From a checkpoint of a small transformer trained on Wikipedia: rotary positions.
Each number is 500 + 25 x the weight over the matrix's rms, rounded and kept within 0 to 999. Layers, rows and columns count from 0. Numbers have three digits each.

# down: layer 13 MLP down (transposed), 320x128, rms 0.197, rows 241-247, columns 0-127
# gate: layer 13 MLP gate, 320x128, rms 0.201, rows 242-248, columns 0-127
# up: layer 13 MLP up, 320x128, rms 0.207, rows 242-248, columns 0-127
down241:577500516503494525494499499448554501528525508472509504510467518509458525469517495502547473489498488480508537501505512435466467513524487504505500539468469485462513499485514479515524523493466501516474464482500459514499503495508478470503467522531502513521464500445490506497523512519497518519478518498501456507502526460481442506503489504530507476550495482514484475492519519486493529525503
gate242:477519538515487482516463552515499530500467512535552505489515508507459502510508488462439480513540494554484500502498546493530508516485475453520505482483506481474514493450478494489512476479464506523512526510490528477475515529531490478503522501465513470488490485527517509500550501507480481526566528549465516507465540490491505492552486509511473552498542508504461481471528542528501497514482
up242:497462509490451522507448533499473470509466485521490475488478479505495503527522528536469509507537466468515469498516502501500550545498522526501539500490466492517515517486514479473507498485528481511502538496528466483541491514453490490536509497450492518493504468531507483487494501518504500494492519491481476554486456531511546498526464476534488491553507510487474506519512508507497470506525
down242:503494519511507452534543497463531522508522487468478493511506575516483506534468485492478499488528493488485527518497528500519477501504472475459462536471536531445506457504455491497506484499479510517480498501492493484482507489485558481510507528516484507474542490492568499494489473470474515504511494496519504487512466479497484479478520540505469474500497485503503486483488493525509535493503
gate243:513434510448517520541513482469470479523478533499518527496491545468514504496485497501516541519462462538491483512488532524551530507522508488495506487480505502501498486505524479544478504526496528494514448522526505485537529488503502478478478509512488524509481512521517489501524475498493538482490491479469471488486469499508516491510501493460488513488512488478484483484453526521496482438500
up243:556494467517511472523536496532493527531521492478494477467522517544465487505523486480530476510518498457501486474493498502513488491460478539513480505538493498435464490523498481522500498486506513511463504484530532517485476492457487535501465476526533472529494450492510500538486500488519495507486486492511488485496478498482507484508495538519496488507488524474519503495535525501500467463546
down243:473503512492518514509438488521538516517539507508503566504511478527480495479512480492498475496514494505520485509464516547472530509500490454477493505505510499483490523477482501481507467527467481487505506442469536539510486463520470447474501467482537512494490485517516501520521535516534493468484495526493491496492521508483523503469480481524525489533517524523522520508545526471447524512514
gate244:513493510486454508483490508488544540493521459475503512532531469522485520543466497518454493480514487499457495462489495518543528500454475479453512498521509504501523492504517530546529479455533485477483482503507522486487462506469496528517506443500500485484490501503524483485497513474508513513529492474491494486524508525506479499532487515494551502479464527477500520482500478467477478484513
up244:463498487541494515480480483497470504535516476466483516525530502511481487511495436495502525455524491503530492537524485517497474513453471469462461477542521499476500499481498519484526527484489528461570521497522490515510504495479533531496495483471484517469472486477534492523496483506494542456509497463502499490539482512528517512498454503479497539536499535515518502505499533519534496502503
down244:528524533490497530473505521451496473490490513510504495505476533483495502526491531485507462501511486517472516478510521525480498504496506501498547537500494486547498459514534476500503498525487476481478507483534485500533508514487479485526502459491445499518487501463489468507502501504495492501472546532522504532502526516498501485483560449499522465446478481490474515505541498458523473481460
gate245:538497527507512500509482516501531536487497507511480479452530538502543528462489514480556475511490509498516520483460502521520534503491491503523516509513486500482471541505446533500467570509516524484539494507521514497475519525448560492514541491509491453471499483513492528504495496489527469557491487555461492499501556474498448508494522545510498509524476455481521515454525493517536451473479
up245:514536510490508488522461495486561542473446466531465483521514497483531535484511481523476506463490501491501512449539500522532512515478501481492525522492496511481477475486483493500506495521532488464480464481511518509452510559527512468504532507528492473502442495496502505452539477500481472474474477477508507513535465460507500528521479478499514492510501482475488526513518502515475496495538
down245:494491519539504514521459520519501557549500473494516469506526492486490498493522462516525509512495512525506519479534491513503523488451496482460538551516516499465503500480529514500507472487527478474477509537516475479508442505518546514507519479534506470480528498506459459522533498494519513471457487470509490518489541430523517459505505501519528523526445485490503493475497500482500487460503
gate246:499487522483497479444506510505491483502545515480528489454460478480480454569524473542459474545477497517483522510509511443504473504518507504510508546453469473516517503503477491515515502486462538488481460502519481481504492500490506518473468485536467505514434488494517494499526510521532493469512503499520481517468520486491510504511512509540491467475539483536476437456500505491469458486535
up246:510504528444429544504525498502523513486480514540512527478486466488466460513504536525445518483499457500517464489501474474492495498497482493488502512511512490507502500498499500519493478507492530520454496501488489529497508520493439497515518517478535448489488508513515507512508510510533469544510513445522492518487520509479504496492491473512486444551545516489513553507501513500530474505507
down246:464491536487531508485518502513506474517501491533478464516508492514468497480487502526553537536483522493501536514498539505461509530500508488515504486523468471517516500533550525496468483486488489506466505506483509482534487472513483493453504452481492520498530533529513484496513487537519516513482515509493510502523476460516522477493458465563524477547494483494482498478483481496533514523446
gate247:516507521547531492450539495495526508536491507502495507492531491518480488494474496507480500536473467510459521530500524495501486498528521495540472524522506518513447489498493496531512487474526557469462478491510475526493546522488489544552531526535533505475501440480472514493497520481478505512535523488510506509540490471475472538485472498514483434537487454490498528526508554506487507481505
up247:526494515508482477529494565510484517481468498486503558496485514522494465500486502490535514515501516515532432494486524533535522490510484481461543497525521481496514476522491484501478448553494538495479516498482521512489482479569482487490503512499565513520473497533549495511488473525468510479506532478539503497493555476548504537509436481496474530479497518479530505505464460506502477478498
down247:499489533481512505455476466496508498474527484513459483494536484470451528479478500512541531526472499487479510536498548530517456522512509526511494456503453530496555480500459502466482536463471484498498495465519515499474518504487496569478523528518491511503480500481518467486476492458464495483501494480485493508534517488488489523439534524518514495492522513463529485467554465504514503490492
gate248:517522469519499503518471483463537510495464512507493562481547516538540501508491495525457552476470502494497526469527493521503514509485485498498502492522497498485439488459447503514496509474523457517490506440451523517511465457478517527503536526524545498516508501505499497451487489489480499484495528514507531531526514512517518528520525552508518571482531503470511485518448540484518485522507
up248:513460474515487487517482506510542471500482530540474477503550484480488509491496495534507504496499502504464534469482487505507511532477509512492554497502530517497445468523507498463498503461479483458513482525457512502489503520505502498514483508536476461546483513519498457544543500530493537508415552510505512497490504489513499486476488489448492511517495502494530478468512501510502507540515